Part of a small language model's weights.
Size: 10 layers, width 832, 13 heads of 64, MLP 2240 GeGLU, vocabulary 46263, 161M parameters.
Architecture: RMSNorm before and after each block, rotary positions, no biases in attention or MLP, capped logits.
Training: a variant of Muon for these matrices, 1215M tokens, 4635 steps.
Each number is 128 + 32 x the weight over its row's rms, rounded and kept within 0 to 255. Layers, rows and columns count from 0. Numbers have three digits each. The size before them is the row's rms in percent of the matrix's.

# o: layer 3 attention output (transposed), 832x832, rms 0.215, rows 469-511, columns 512-575
# v: layer 3 attention value, 832x832, rms 0.0577, rows 470-511, columns 512-575
# q: layer 3 attention query, 832x832, rms 0.0494, rows 512-569, columns 512-575
# k: layer 3 attention key, 832x832, rms 0.0501, rows 512-568, columns 512-575
o469 080:073148166117151111089097113155159136124142190138123177111130157146182116162160174101155168114153093161153113113161105095094118159137148108167120109092099074107124110124120191130168115130156185
v470 080:093113097125156077110157115073165127105137121147131136155126105078095145113087138082052111153128159182150074184061138113115127160169109087111118114125109108162134100071169103151162126178141111
o470 084:091157161109060130143068184157142182182142090183108130131125121163123140139176136085156157183150097103118130045168143134090155100108150120126137107138097155134075144124149150191072152171147105
v471 080:154159149153125123155150131195152087111112057143160134156109142078165147102093103102071103139174114104095133109178156111133081099159147107160129108117162118089114107135089131106168147181083181
o471 080:099105100111155147081112085152156164174115113153130131108163191189149158161133140113149157065119194192159150107122164163107128129133156140067120098118122131129113137136138095144159129094159052
v472 076:127117085166100105118151131096080123119128062149097095136125059114115048118139104094098141121127071185118126173103155047121126186099102118112118146193197108131098108227137185135172115115133092
o472 076:169153170106088121098109076153181158098164188124200167132113124108116147098150130115112129090145182121145140117065140167087161057142113155110080115159066078093139112109192089131096132123120150
v473 081:187137081126158206147151106123193104115043160134123175144121063147135096159116173104123102102085100120093142134175110134101117155138142104177169081103092132155111137091075096141177170104109161
o473 079:146103170171157172120091159169105089156109140117153059144079123136122116069093127102131152163086129131161104177168163145191165079126182173174109110177163133131155125214186130126151156108111116
v474 072:156130162116150106120123117106086125120068120145115150139157117135148128120143124153091125124190133109122187165169151152102092129114067136108149188153112165138196088188146145146146121152104120
o474 074:067146100116118149126120112134100183141138129096150125110148170109093132153152110130107180158078134147132051129148159157153147104126071129110152123098170099116120152092169122107117179078156136
v475 080:143103102174139132118126091088166107126147122093099142105146108130174166137100165135097150120063105106136076121111075112101131144132154114141137110131173211103108182154092108158119144057161165
o475 079:124126122115130105099148155125158201101174150090119072119066092129084100071143164101160119180148112155082168214152184127163132107100173106115172119129078141142188159150119078138090089134072156
v476 078:129089168102134129182186138166082145109112079117136129207121117047051144098104057109178104143101130125205142180118141141170121124114117133149148165164168139138073092108111148068115130118102135
o476 078:223126185152121153098104088167131100182186120140143148141188087126166172123144094186151168070168143166131094069135063118126094119117140135070136181100122128109128185086128172139124137171072128
v477 084:093057069117105160124105159132078149166045131164112115081170114129145108142140093080106153146072136127106174108119117105098159145122071131091069078150142116100140064195178098074155148146160166
o477 087:141175152079084125125106138139113082115131129111149161166046146100131102118079133133148153099100166170125126147133125108145150119108193173096095142153138163121106139087144113142076148146168154
v478 077:101121147021113111131119197165154106156151075110092168124082118160107155116161138107116124145159087076197151088114074132095142096131154156139148148113109104184085102111076119208173127122120183
o478 075:121137132176102119156130105134089165110118136142132063113170023111137091096197137166110137114113149107146114122199150099127098135171138090120081125134142128108171166079164096113110137088093138
v479 082:122131148169095115093092071126161092136155113099133112138131189116173147143068123145073147109179117101153174137172067139114156081099119113125136167173135195094124151155108171112140158093145131
o479 080:119129162133133096183183129167120122124137159170143147106159113145100121120114099124123168118176128144117020124106145183142106177116088121093164119159168059182126090106182101128186182130058107
v480 080:116118095102104117146135157184167170102123166095177129098118128088109187140119102150173163074109120092097167057126157080136177164123125139192195175150119114035146108157165177077102160085139120
o480 082:153129115089155090104118075031158072165171132152158139158144130122154087112137160138091105176136138143225112144064095135114070084098193097150069143116168119182141201078078094151097093153156130
v481 083:082145164117106078173091135074157125119095123128189105163040102137102174133082177212137145106156143106120142129176152134147175165123169112124093167124126154125088158156116134088143148197161153
o481 076:138079088123169137103133105099093133133150125126118108073119146111119119145162157055083117142135149127119114123122154146111077072206129159116104146163114115092157106099128028073087118088124156
v482 089:169161119171114121105122110094118124107125094146141098119127187140152121148134125085123096146179170150122151133113143159137108117093083154170147127128043195118151080138159113089168144096111128
o482 088:134144160129148149172158088159176119169177167109095167127145180125095126157121118145160115125097112207113088124116120132174139157161117118117172095142235060095111112139088080125120136132144137
v483 076:160055111162185164147124125132137190101144184108099154075132082054149142125152082156167098114156101150190116129100141111147112127181065118132104186129097162207149145086099220170085109188089123
o483 079:154140177155079144105103146155124095151149087103106148106118106149105088181104129111148134193060146101120145112219067147150084148128107132146141120146118150099146173145178085086108054095121165
v484 079:200094110108180126082074133147155133118154146155136129136116160117191151176190086175111140109132136116128174123080159107114128074135112088111130138094146150118181099112083077159122135075157152
o484 077:092166132084118117156192176108128139154125130140153125109113087124154119129091147094143147131136121122186076111133118128119114161145119108155126162133158114159123143078154118145086134176153156
v485 083:119113164141119140087189137173157156118098149155136114114095147133163128135119142136069120132131080130111153115146072153098145115167110174167145051074125126144107118155159114125154131156136117
o485 081:158110124115180116156116131102103098088172122135112149161118102128124086143091155112075157112111174149186174148159133128106092150168128074152115119151202083133123147094134102102147112087181099
v486 076:083104150157118126183120074116178193104111137185178159111199102107171123134159117122101102089126142096098099116155094173100084138132153150155164117148132156176158089132135168140104159176096087
o486 075:076102123089124157087088124115163071109132119116105149180081080129116087163105156089140129137159130053151113139151188144168096116089097153105102119103182158095169178113130106140107074150153113
v487 076:155158098142101126115176178106116091144134106167085100126067122133153138141111113140103163169203096158108132125190128162125154154131183116141103135116190144161077102128111090105109123174157176
o487 078:151092147147123198149092099117133149084069129075104148075113171156074068134106119176131068107128136184117131146090122099106133095130075156111170103167117172155160143169103133121120112100167090
v488 077:130142109131150092163129121122194171065149202123130100142133109131189121152134096147101125118082183102078166115109131132143076186163101104145134183181153094146133222158185108144094133151112205
o488 076:155113201113124132136121132182143072129164060116177175199194095094082094087098108120106149174175078147171111110107133190145182166161153095105118169146167110121178116059060126095142134081127158
v489 078:130114174153061117112150119068118167149102161117130096093174246141095070135112160137106076129074167131183129130144111183178173132161120089227095197165158166199154176130140117157107138056123127
o489 081:166156116077115052143110161109159080107137081113118106130160145155130147143127113088139214153182091088133130126157142143141146137124096114093114174074141136139109093133148205125120193123079093
v490 083:132092189167181071131219135215099135132128144116120105106099141172074135136148098112142166138156156101104138111117157079127072118103113149154098069085085137134129121128107134158093123103071150
o490 080:173107188127140126093132148055117138161138151122115137065132102137201128107108158176100146094133118186190095134153060136131180144143113097141106198139125154189093136156121166128162127179110066
v491 087:052152070179171176200105172131142125140140064073139137112165089139181107110088091123097181184211076062141193181161141112118139174107141102128115144081130125165074154160148153097089145122085138
o491 085:167145084056106131114122104152089119137100128163113043135128162123088086185117153157101141067111147142149080143150161113079143131143134137086161142116142144113149093163072062124139121156178131
v492 080:076115176130121109138161121123174124119122160138162083136177143127098133168060116150141144144160108133134121177142091126108148162140114093136124119171098096092121105109104121137128135108105181
o492 083:156115134144176137093111121116183109143163115127088117178147143149116178111098158114168120128082115150099145126154084146150147089121091098123193161148180154158165115148122125129123105135140137
v493 079:161132069150134143091158186130160093068091041175137152070119098081092114109151165112098119205107150123178142120147117125071066090111096120134186145130116126128118124106183177091137150101085130
o493 080:149152156067147201174087115126110121168098187184082150126160103189179165119149142173134129153125117093108090184140098132146189167209105080120113094084134134129096108194114154179152174104129094
v494 074:089073130178100163207167119094094073120190207128105061114139125160081116056142135036133125135099098108136158168077151081117106104054157124122081129073130141134128154135076126112129100150158143
o494 079:112172039117137113096072120128125127089087079125101102141144132083125133189097129101096114140135119085131112056105157117171136096118115138116077131211164099072137110136135089144142145083117146
v495 079:171118167181172084109175109134115091139102138172106117114123142070143104162126093122109161180107153182128110130142110096115094063102093116103177183081123163048144096128117061119195094127130090
o495 082:095156130136147135127153105067111129127136150116146168198128149176113154050131083101124101111081091166115152108157127141067167078091120157103097094137109094149113160216183123161124156144143130
v496 085:163090163147153140081230117203116135138075139115133182121114152184111139113095152135054149159205150128132129144179133167123126111092147075102149112091053119132123113121125093122182140077048175
o496 083:147157184130151137136207111130099119132133103127083117114124168137176134108103132095221115138136159189113176120179126161137095159148082157140153166117149107129068133134128191155068133164094095
v497 092:064126121159106099113118113083169109135087074135144136154155135112137147126109125108014159095142096114128153089105074102132181186155122162193093151130109152118135117109145108143122158145157095
o497 092:165138097174137132155091122085175132101146112122111164192045069110109103124146088111108208144133107140138105165106151169183124071106150083114144066098109126121104119120092081136191084093108130
v498 085:145134107174165123078182120148097162171146175121136151089071082112133097098100130123123122180119067148165128123151148083136077127148094112106140173100122084163174097102077162109078113125129088
o498 084:161093143094106140117137134134196087119132121155128098143116196167134135085107159165127151113144092116124144104161128103163174113133171141125107109147175133117119146164103123181082139123201181
v499 074:184111156104035123185120108147063145130155064093155096185165142018162152103112128140171151104138095155111135105171147098207065133120061084089155120100156140154140121141117121148145135185106122
o499 076:117091076148155101076158078071115113146142182118113146046149155160128070148142159082098136122157074105137142080158098141112128132208172116141167100178061122111109139088140127099112145118131120
v500 079:059119121127095131140185171092163088116091129165127143106169142093179107164097104128127143192122157130093162088197146152141115174141142136109088105121140126160102150097135115096123105207149100
o500 081:145123083174132138111106123169138193138200126165073082138124137113096133103135144124065127084119146112141169144151087138176146148092121119156163131105114108132098134201132151147157135114116151
v501 080:146144086129165150119100103169092099147144109117098092131144119155146159114104106103168129080092110147074077131117144125094121137119104115105147142159123181158132093047155145134135157137128126
o501 087:173109185155089172098133119146131101063176104109113132116140143167095113148126123148169104143135117133126123082165110123123091199123199133106113127145131088127103107095112084060113191127123166
v502 088:136124081181141125077156153126136173164183069142089135130100121115167136121112142144168127154142097140126137108104146165132142104127144117097169117085129145089053090189086092135171094121100192
o502 084:143191146104125174098163139132083133126131155095076122059158138192181140139185144107084139138113173159089132137113100087103147170130080149179113142120092148189126142093114232199105165114137092
v503 080:054094116098128137134091153090125136112101097149150111124169102144140178115180143113107130122161053175146141067088173151149172141090104194148126134137181146137133071136191148134136186091171097
o503 078:122158109175151094189115128099128103049112150142127145181092074088143172159139081112074209215163093131085129167125157152096167115127177040107151084113079131157151135156089033117112116164104174
v504 078:129120168086054086102176152089119157107181091113121116069110169155113171124106084123150093126110111173069116147175152129140119141151079119139099119149180165137201162207184184157126132161160170
o504 084:143149163134108157126108093141163137108155160164114105139161088166101103133128134135149132143178136122154095113132075164106127145146136106093166127121119112119130184139091076118135098111161165
v505 082:132170176109165167099096103160088143071191156141167144152140058093155148133065153167133130075082141119063153153104109103163186118142054173078151080074099126095180138034118177145120137137157116
o505 084:144093091089093119119102154096160082205154122061107119093143160167105102152139115061154097149141130180189112105151138102066121148196179064147069152208135125119120106094125090109119136167112146
v506 081:152104106115116165146161095132106071157142192149149154145162124100133097149163110169106123113147135142111106155104150121088144126169106136120111109150171071172100096113178162202021132178128131
o506 079:150131143126125134120133162099116152104126102128151136116050127143117084106123129116133114098147154161129141132091155100105156110164096187081145148121068145095163125099068158170123105107151084
v507 075:125163176121152162109103138142116142106042113113136130120159127106152092137136101121115121121150193109124149119115126105144069125154140132127149157143131182101134174125180108115109132117132143
o507 074:169104118106144129134150158116145093168123128068141153137086161146127179110089133086099123163131073102151122124139151168134180143115084141137108149128133126128150135154088157126160127173101132
v508 083:160095129111153108167174112166147090144082147117113146105178109123172152094114150120110157118103029133163150150127126168062134092120093085125114049055117073128134124107127052170158132087126178
o508 084:087190201101141130083093113185107165158120129084128112117099075116136137086027161138155134158090207163105150127154142119127088126060177137147167168124108143118186130129100194137128132127091104
v509 082:109113135050171191095114128130117157110135052166113136169127159101087122161112147147092131148164168140114126172091153075149111101145064118096142150118115131157117126103190086247143076081094106
o509 087:147068135157114120095143158202112154202140200117136145121163066125115151135194093167141112133116069085120130150135092142113114186140161084192129124156104099158097148174152189126115070136136192
v510 079:039084085143064165200104165140112108130169135115103119101098191166134117151105122129107087171108089161131130071120134083138155119093214163110124215111215146121116136103065113181118179068144193
o510 081:126108105101137082144138110109120131098115161093131116149130113094128105117163173128079128084119099113117108187133105158215126109142137145151105066093146107139103116084166126105141137113083083
v511 080:140115135134171170150133117146111082122129167121164144176184082154163175158125163137126122169132109125105068087154125103089077087146092100101117105089125095150128133135157082137139110112123147
o511 083:097154134065144113127121121079111138199097127153132120108080109135151126119129092103170079062167139124180121158138127084090133135183130119091169125129117151126124114151119194169120121114135093
q512 096:087144178093076172118130140105136072183088059138081115098138141120144131140171154152167091128142115127099112139185169130106103138106044130118142135118105119189130073069143154128139144092149123
k512 105:071100164123044156121111116173073061156060083140134103106191172122114118121168166122139138087117075128098090095189136097114155137130098147140114171137191141104083130112154126093159128138147099
q513 092:134149116111168064120111129098145127072147229135104162137126091109118114109095104112099182096128103135145166126087097138115151135124188105145149104156132114056144142139112129101124138148133155
k513 081:168055111123098146155112118090108130143077089097096087046131178139127107128196146080110128051076081142192120152167185120116121165096125117138108135123127111133132114087091115102100132128150213
q514 079:177127130119164140141141122147185133087172119114179163138144086122051105198103156148104182136122174196194144129130096180120090177161110129136130137128120140165133145138119116109055113137112131
k514 096:169171126186092114139137075158145162073114129130077095161076182131149174191036095116141083089147118115086145133076120086102156134131140165106204095118146126071086180088106090127144154155119094
q515 081:116097154096126171158085096103110102158120051136079133092126133088166119101092136150116108147164197095108093136151171150097150158158103096168058134172085162183117085090086117118164109130182115
k515 081:116111093076066139141088140108175136114083153094109131138160132175084133089154110141125119142179097141145113140124140140108136098090118131120132132119117105151190116133105096110120138135128156
q516 085:121151142132086067083155148086191128181108164101097157103186108096095106110116124105123153095104127093120150062167122122125139111116169148179117127128097128091133136186147085120145141093128101
k516 089:138103113119123141119206152119140096057167161131172086112093111100155141140069115122178136111164126129156099175148181125127152152151109128104154112146100124089059170116084107152103132140214130
q517 081:101141123127183168106062134120165138129114153162108171104132071149131151116187119045121135187141120135143103116124142161095098149087137146109112153145143119131196122123156155119123123122097143
k517 088:135101146103123144121163076127084159127095119115147116090197178141127035147125106155127145127165116159138110148132088063108122158140188132188151119187111080140139081123158102184115123124128098
q518 089:091157200157165119155148098063124137163126073104102122111073163107124130057119116176126096148141119084115146118180132101128118130173142172075128078121099100123123130141120133143139104088131136
k518 091:126102118211094158137097106165193142163081133086180129091146076155125132141189154107098122153084124125052093115109139151182120160133192112121092189129127144073141185084150151090140165123137156
q519 093:151105090124219162164142081132056160098116118147156144120077104078105133108156202124151118171135181067127126101108157152128156172136175133134171079066114161126104158135106100111146136133123137
k519 088:122123138138138121196145108159166156093137114138146103137146172102186167166083108134109176079150112185155111156087134114166129114165082112153074140109226092174182075139140134144114105074089145
q520 081:135096100157145071155067126087206072121160173100117179093117144099060100122110130131109116082111114107175115170118157140142064178157142162087147119150138093115117136094117099138068178142075164
k520 091:114140104067137135182160135135091103172061107080128161160148083112165123125151143159136114141149094106117079112187138100135159149139187103178159133152151147091159156119073134097105142128175068
q521 086:192126144120120123109030152131110188173101097106130182113097107111088102189183122147115177183111141157059149164106148116145162154093111143173089172112144132194149106083203108107135094134106136
k521 086:118117120164174134109117093148153074164166176117141102101176131149142078128161143157157118119126124142179125111171149102091060109061157054145157165094161164114096050098148110163087077158149130
q522 096:135105093143118127121067106104163162096109102075166135165072127109123126098095158154155139160109092121181155107102113141111136127075141145087074120145186114168086137143064172120158140158065098
k522 094:135108151138170132103167145148149086130136104152100087122117115166136112112134119122178120146113125155081108092074213169187168101204067122141176080128080163175120123168125166164132144131139185
q523 091:090196096126179068104110156111119177130133093120090173156126137139116128045048132171192152113154119112091172140077172089124161158109092065179178116107110103096196070100113107170133162157111099
k523 092:117105148190155072157168136102143075157123078194147148104090141218156145098133183131140091139124124145168145144100178107159153102162127108091156084142141123159168127184148180173132127110131150
q524 091:100124171102150100149108133077244132144141086124092075091168120166147123123096086114177151149140118131077118136150125131118075128151176099162154146104183143092193108045106166162154060085130156
k524 097:112121095179123079125130115113163126129115120185095139161126112122148150116189128134133104186121203088085111099114129144153148097110136168090125108079181145202144159131145229150126170144146170
q525 094:158114145080162136117120136145181099127066078125136100142105131172162137061091128086180127176132119164132126116085118064123109129159136086082141130121133132075088149089144131143085127147184096
k525 093:123111156173097133255106130111151167117166096185088105089115111130125088190136174147134119184166100137130140167170117081139062100103145142134068084118089078090166106191087098128150100035110122
q526 085:143159097093085118108134148088123135088177129076116098148111157071141153140101092133126134151125198114068176172170151089134077158196164121171168158098169140092140183108081077129078133151119110
k526 087:099167143151139138095204114169131106162136145178125167133109124157141151059117194178139132095127091151067137036127084161139089151152148126143115084114148058091142060157100212127150155158102111
q527 085:207141147108095164089118103188111100135168126106099135094122075137144129166146143128167112161180133153144141098141128098088102117104179152156116085111123180141077126114118162133128152137165109
k527 088:138121161133128175126064107121060082202193074137122171121182104068126149099169135193075120031088159077159143073160121141159154121127113126131080152127098101126139116158147106057112105150131152
q528 086:153131097158116071135091109066103092148136114132140127145080106138145145083146083116155102097140127107100109158125120166145141118078085118161045153138116120131111142098138154129128119139121103
k528 091:081120176130133118093081101129111182137172068171112143108095147140115156114148091101078126057103173151143196134147137154080151132143118124083131161129161139137147094178168151120107103161121096
q529 083:177109109141160095141096117192150139139111076153105209104105140078169127170140113124103106119104180111135097151177133165100138102157140107138144162139141119150122161112169084126084084130086118
k529 087:148145128111195106137133141096149175110166189080167080145095132079071142149128079069130076118122105090137102187091145167116083142148139145176121078176145104130100190124097159107131138149152077
q530 093:092145127125109131138091117172093066104141082111076134184199134120095120130125166108147144120138137186168069142149074165082128122114112086111111101154135084173093138158129084126134195046165117
k530 093:072106107147113117158165066082136144123209163134112098129176086161172086190117116146061119118155150098125128060121117116149110102095177141138095115129130090133100142160082120130156117164096077
q531 089:137103109109163134086153111096048117112164147130109117200150166154121095093093154194111167164158134132107088153059130193132150106152105127109130118115174109118130128142122102100185072140203087
k531 092:090172087202139130130116105102148121148107109141136120091126086143162126128105109103138118077058133148171111106189107110112096109202144040061110131106150093124103090151130115178075103139128136
q532 088:146118114181168123135109146099146137172118181119118144189165186087116083074151182115073169144108150111181124184100135190121111094148091053117147140102082172138149174111101116127152161232181088
k532 089:132164135114068112113086139128134196107119093131152077080068138156060130116123085114162126177177133151096079154121124070147067106142192146147152168146163114199103101131129118135153115116159160
q533 089:105098125143145138099151126130072118166170136092115158150163127169163115146104171121134138097101104117130144141160137109172070111116208162157085122102118132094119165109153092153176142141117099
k533 091:122110137115144093154145087153138103107171117137084158128117173092074142091097100159167108064105169135183071100143129147081109111094146103175175111078169130134104074107129120128121106153202161
q534 084:077135106166160118098107168117150154116125094140152170131130174110086079151080069108134184102102111097171162049130112104139123157143142145116134133094158145175063183148180139053103104126109181
k534 093:165070104120109137169141082106110123216148119057122154180192133116137122116180124146100050157114113151150137105166145170149190159110146088113116183119188148115183174120117121121095155174167171
q535 087:156145098076116148130183124151135099101102096045145146091086175155126157101126125120118140055159132144152099133170170105164164203123108121125100124155106113141140188107124152124065154186151079
k535 086:103158111213149134182086110098139132160161077140171138156126084122135116118153066165134125122136121103097131168063063175144150127148144078087107116059112133118134156166117177176156095189154120
q536 094:075155102099073193144172148182088136117122082154139104055175093134138134175208148099121109110112135132133086132114148115159121139176055111151103145112107133135061119119090114144114115104190105
k536 088:094062133130076086116138110136119060152135134131084177138154160138110099135114111108177101161135155141178185132127148119139129116085104132205184140119127076172137101092155151144125111172086105
q537 097:098151154116117105145174145070098141123176135167099128191137065140184110106113131131150151183086160074126099147137135140113158141129055114099198094120143088099181177146085115080135135140168114
k537 095:151132143146121133119118160077115130153117103130120095098118096121165129152170139125143111110091119082150116187099077136141127156139128098118105109049134150192135125099131121103119130147115150
q538 088:075177161112127125127131104161074115107086115146125084088088109111118182118137141143132056083095076154134165124143144185119132137075056140080200130110070142134107163117152102166138103162163147
k538 092:093160163143102163153072175087142123091079121144088162057117097110123093116145140145123127152192160090121130125115117164103133166197043119141130087103147123134199137092110127115167171125159158
q539 089:141144151150102144138171140151140112124082157132128176124091134111167107095132128113092104161113084128113173139129148126125125050086104148115151133149152164194105063130094193104157124104160046
k539 091:092114121123102136064104117124145119110088173060117130091112131127158185148096144104138099169130134168119056114154140162168105109121200150138108093168088104158113112098135138184166147129160075
q540 086:166126158177139127122148083124155201120124128099128131112091058157163083142165117120065158124141130142134105169118091202103124128146081158178044143127083181116168148107080145132121146107111141
k540 092:073097132098162134114071140161206144164138076183126136136159132135139113148173198151123129106173125121109171120123182127138146076134113055137122157110125156073135059074144142188123168143151118
q541 087:160077123124176178083152125150138113063138106070118146131113109182085158169092132137166103126184113107088083148166108112147100088121163188128178100173123094116115150126101056196159119133170129
k541 090:108147082172149093125151072094128125130137148105140125139156137090217086046130067113077137137142122122167201159153183120129120147066106150142142175150121105133158134105126121132126123166172095
q542 087:165145113130138119059147139127151179098143194140135128109119136151124133205129120150142116148138123150125166143152150181047100097167155145168145105085097145155144135109170130104138117098093098
k542 090:118123051139100072139124148124093143104180166125118109149142137158145141143115090102134200136110136120121094112106136098128112201130135175162089142138156129122160111078114156153123147130152151
q543 087:123154083164144132140130096122149120161107160130127096091121147077151119157096168122107169195173123114193138154133066098089146148140102228106148138107182094145133153148050136103131137098101084
k543 091:099112170101090093098083176067127158100054104136116135152127145129095079115124138095133145103123143059112146101175120039076112095093163099080110146090139111113191127103145085126130115137144118
q544 091:120116115116106138151082138109143151134065112151177166147109111064106184135100119069091111124148141116110118131161165164094133075162124127127115156146215143156040102149170123096108182114107109
k544 092:104120174141159155087161129212125117123140112039043128172116140136078150091112158087124153090110121157104069151084136124155121109090144126118147114130122173109141139113133117126090112138111096
q545 093:103142112133167100118146094072186062112083108117092151178057150108079122141166156141125157093144147111093094115132174116139135113165158142082133126079121190087134171099082089115122124096111160
k545 094:116111177154221157134122102147155124099152140096122102086117109095110141130115078179104138065117059142151092137136054124119128133081142123157073151131139121064104130095125180125143066110108147
q546 090:127121110102097111161181198098139112163159130104115207107123150158154134163103094168135164152146067107130117172128133130152088216124135140140103123095127139131126124147130083140139089170084111
k546 089:070203145180135198135113140208122111134105138112128152112107118152107169103117191099061079091086135200134115163116089149126105057117056177179063135078118111135089102145132108184134170135129128
q547 089:155135111126176129159156100152125101126160160149122105103162088122155091134138130132159073135075097082144134117169104080156110091124097192125135111144096109133079100140137156151096148142121156
k547 088:146148121074140076155126163148110140089104138129105075142153129075132129087115137123144123129101155125100117160126156104066130115176061091128077102145198146076129165137131113171201161151088126
q548 089:067140091128081084125093139154144095143092117082137116157202105133154167075083126116066172095138142110115097119092114140090063157165083085096115141099141092144095148175105167173143129069132133
k548 089:136104162127143099139069116077162125152146150083119129096099146156128105117162139074080110117138094155156117203084148156168135088069176136125109182113149198122142096140164138104096058117123156
q549 088:126093144125031122132051168115110131096078071105137076123118131137172106179165099101141168148153147093148150099163145170117120142148125150096080093117104158114133109120114164121082118109084096
k549 091:105165180140156102143125184156160114194108090100133129126135128197122136108156188149115081119062149076118115126160138119124120139060125197147097143084122105119083102118119127156125108201083098
q550 090:159103068162080147219141126100129151106166135137122083134110077122132151118142082117159154106114145139169159094153124111147117175108152104084115161087202115110132081165155130126071134160132137
k550 093:163122079066128132169079130109135124166091113112168135138084147065100151078186121179090126141101255160133117080122170103101127118090112150113118105073127155153122159108112141076161074161107196
q551 087:104130103123120198211158164177199153114118136203073161087088150119129132079139176077095101132118140123145130146156127112101129085147141073144051130154072138139102118103126157107128141137120185
k551 096:128129150052164090109111127128146130141089112117131175099137146129140086096178149157161099152153156137093074065138110087107146160138082207093197132109084117111170159122104105176154116123111102
q552 089:144163121117120090095143131134108165113137147135130054197163157135170059105134097156131103102111161114149111133145158126119125102129148178110110083118115154162096093126134145166151101116122140
k552 089:146111090127145115103113113149127143169110103107132146110161148104084175107135168104135159080085174167128176076160105112157125137202200100215122159089134101114152145177093147097107091114085147
q553 091:102138122131134122155183147085082122113100102139155092121191109175141141127095168164154170078141115128180181138157153124145125069142127127139189060122176097156102201156128111122175136162099139
k553 096:151097147102046147077082133123146083137164164160116148059178148152219089080159105088049080127096123107138126111130065092098101196094123138122046155141113084156079127124137176107079112135123116
q554 092:203120093111172164105092066123120116140160089103116146149139104060104095169186058182124111124142124167133113147149097133177094187151145075123109219162164101058102139112131169149135142138090127
k554 093:150108136138108148168174116153183107152115154122138083137140096161157126117135130128135109133152162038091132154134133145083097141124178142141071165132150173150162134136092125128098120094169095
q555 094:100149140072097134121147165128118127131116081125060106104102082128131166088132133107179102121124139123157142141120151128109162118104206103165087136128157132127132170143086170100130155109145139
k555 095:165071114158092075148139099116191173093087149160174104133123083153082160210101140137118155173121138138094147049128173104155196157143076118148081104123121155138160112124125139108117077094150114
q556 089:106105062105108174134114160150124149097132150098150140142207181137153134103139078104138116148093127158100088081135110077103097100154111167081141136144118187141132189161104139122153141126158114
k556 090:127106123092118104090092079147166117194123161089125142112103144154159131128114166158049163096066109098115113142146071179124104140173148091210200113151175139185141076106115115099072142124147115
q557 090:151086117177128138134078167139110105114131176185111139095132115140074053073078084160147176165179111120137160131139118138143152106165100128227162163135172177114168177142084141080178137138085104
k557 088:141140206092110116172114061106108142136155090138116096108184121083129130115131154111116130081099086151180099120084136122158128159150098127074133109128181087174133115135112108145126116134119103
q558 091:126163090138150090147122113109109139109114118091114135171155105165041140151094158147098161161161165158126108139149127166174065142141167107144158124145111091074121161117131128080100125127078143
k558 089:146140117141043144089079116109120086084167125158143065083211145114131121168146116141143169140060157035123110152124193129116081093130121138164134153113156060087108172146132154159170107105079147
q559 094:151070101097148124052134163136192115142083126116109168126149153156092169090118115078181142131118152110132065139137126145108146110107105136159148109110123162077131091196132124095102111088150156
k559 097:093114156207086172112125103133079120069157114127095091102133144111141118101118122158096110195132081104145160134170088110161178139160099101168080107191175106088057144055174132151118153150155101
q560 093:123135105130161094149182116096130120103097135178178113094121118062071196126129126143149117116139114091172119086133137128177045144168099144187073121132129147153112154138103139122151181149150191
k560 096:119123121115081108152145129165152148207137132089134169096181152108134162188116158080173120178163096126110153131109152109125129115072130168061136096142163128111120135116120120170140111104130074
q561 092:174161192122164123094152141116156157132185134108128141082134064127122134104131120117132126120171134112136131129062139065148163122075174118153185114102093100140132217146101138105076109125143151
k561 091:172133092113168137155175149147034107089148125178100116179113183106148150131150152099133129132153118160162155097151111143130154085164181164159148159140112133196114162133183150077185062163066174
q562 093:121115096116124100097159079073083179162171137040107103133119131098173134146139172167096126088047152126119112129104134167110152113112054096132128118170097134160106150162063074124152128128108140
k562 092:129159123174085152150096174130117146103141144182107091116103173094118166190170089130111146145166130070106097134137140139107091119115159100103097132124140196090153113137148124138076111130183131
q563 093:158112142092155085145145136093175059152120109109185127135134122123110136195112082093144162154117140115139140098193132161145111158112085126080172160090092093169129155153138086123106098128161137
k563 097:155157102108141108164073131110071112147145095122173090184072134118113107114115122138173143071166073153091149121172068125124119154090196108202109128145181150059130101116122144129107051136115106
q564 095:109131114154150101151152105137097133182093153144183115166081111111158115144129173203121113075217186117174121067155090116164130102134182122157165209177160122127112171093088168156101147122156156
k564 091:171089123170119194110125127131143202131182143120126168172139039137100200186136109137134131125109096150120154141089143151099104117106121109156139171099069149108109139170067159104120112092179080
q565 099:126104127097099099092168160125090124182119155146140085134086152113112112118145131148085170100081138191129145111119087105154169145135119111099149118177103174112164166130164155121156155060097149
k565 095:121141209177061097160087112146134153136102079110121129126163163134143127091161150071115119044128087159151080126168140099085106151095133134120109132078203111127123136081120102151145111174102115
q566 093:143192140061072156066116132145132121158131158097128129128107158143171154165105167126146127133183164117107124171087132141098076089138153126135127149172158136165069135140104150147138175143100151
k566 093:181118133142125102163142140118148116111169133114138090170152111075145135115090131083150130130128117126147151087202088137132141119109140085132114164065102181071094133106118122131060104155072115
q567 091:105103116116144177093129078161197150208144098099050132058096132144117132150174077138152130104091123167149196123112125113158105162125135116048078137037118141110144127099113174119176152118167109
k567 090:100100079149081077123152155102115100141119140152145142127130081120115167112064122122152135182091127173118036118070133092068129123171093103156135100092071138141127107109117117194115118075167133
q568 091:134148093130146197133116172110145126174117149142146075141224165127104148153140145096092118135110088140136176076150085078103148169142103123132121120129125055095153170118164134086133143138123059
k568 093:087133132106124141143109128119117119105145136085141148155076121123152139112121125138083103152130145169115120152150183122125126139145136177114132143131127122159091071094112144144110103116144161
q569 095:174105153088181132167132105091147124172113175124124108078049140182149105138096078096139151159143109120131095167115124125115086144121129096156146153118122168124068114134118094085081122097174155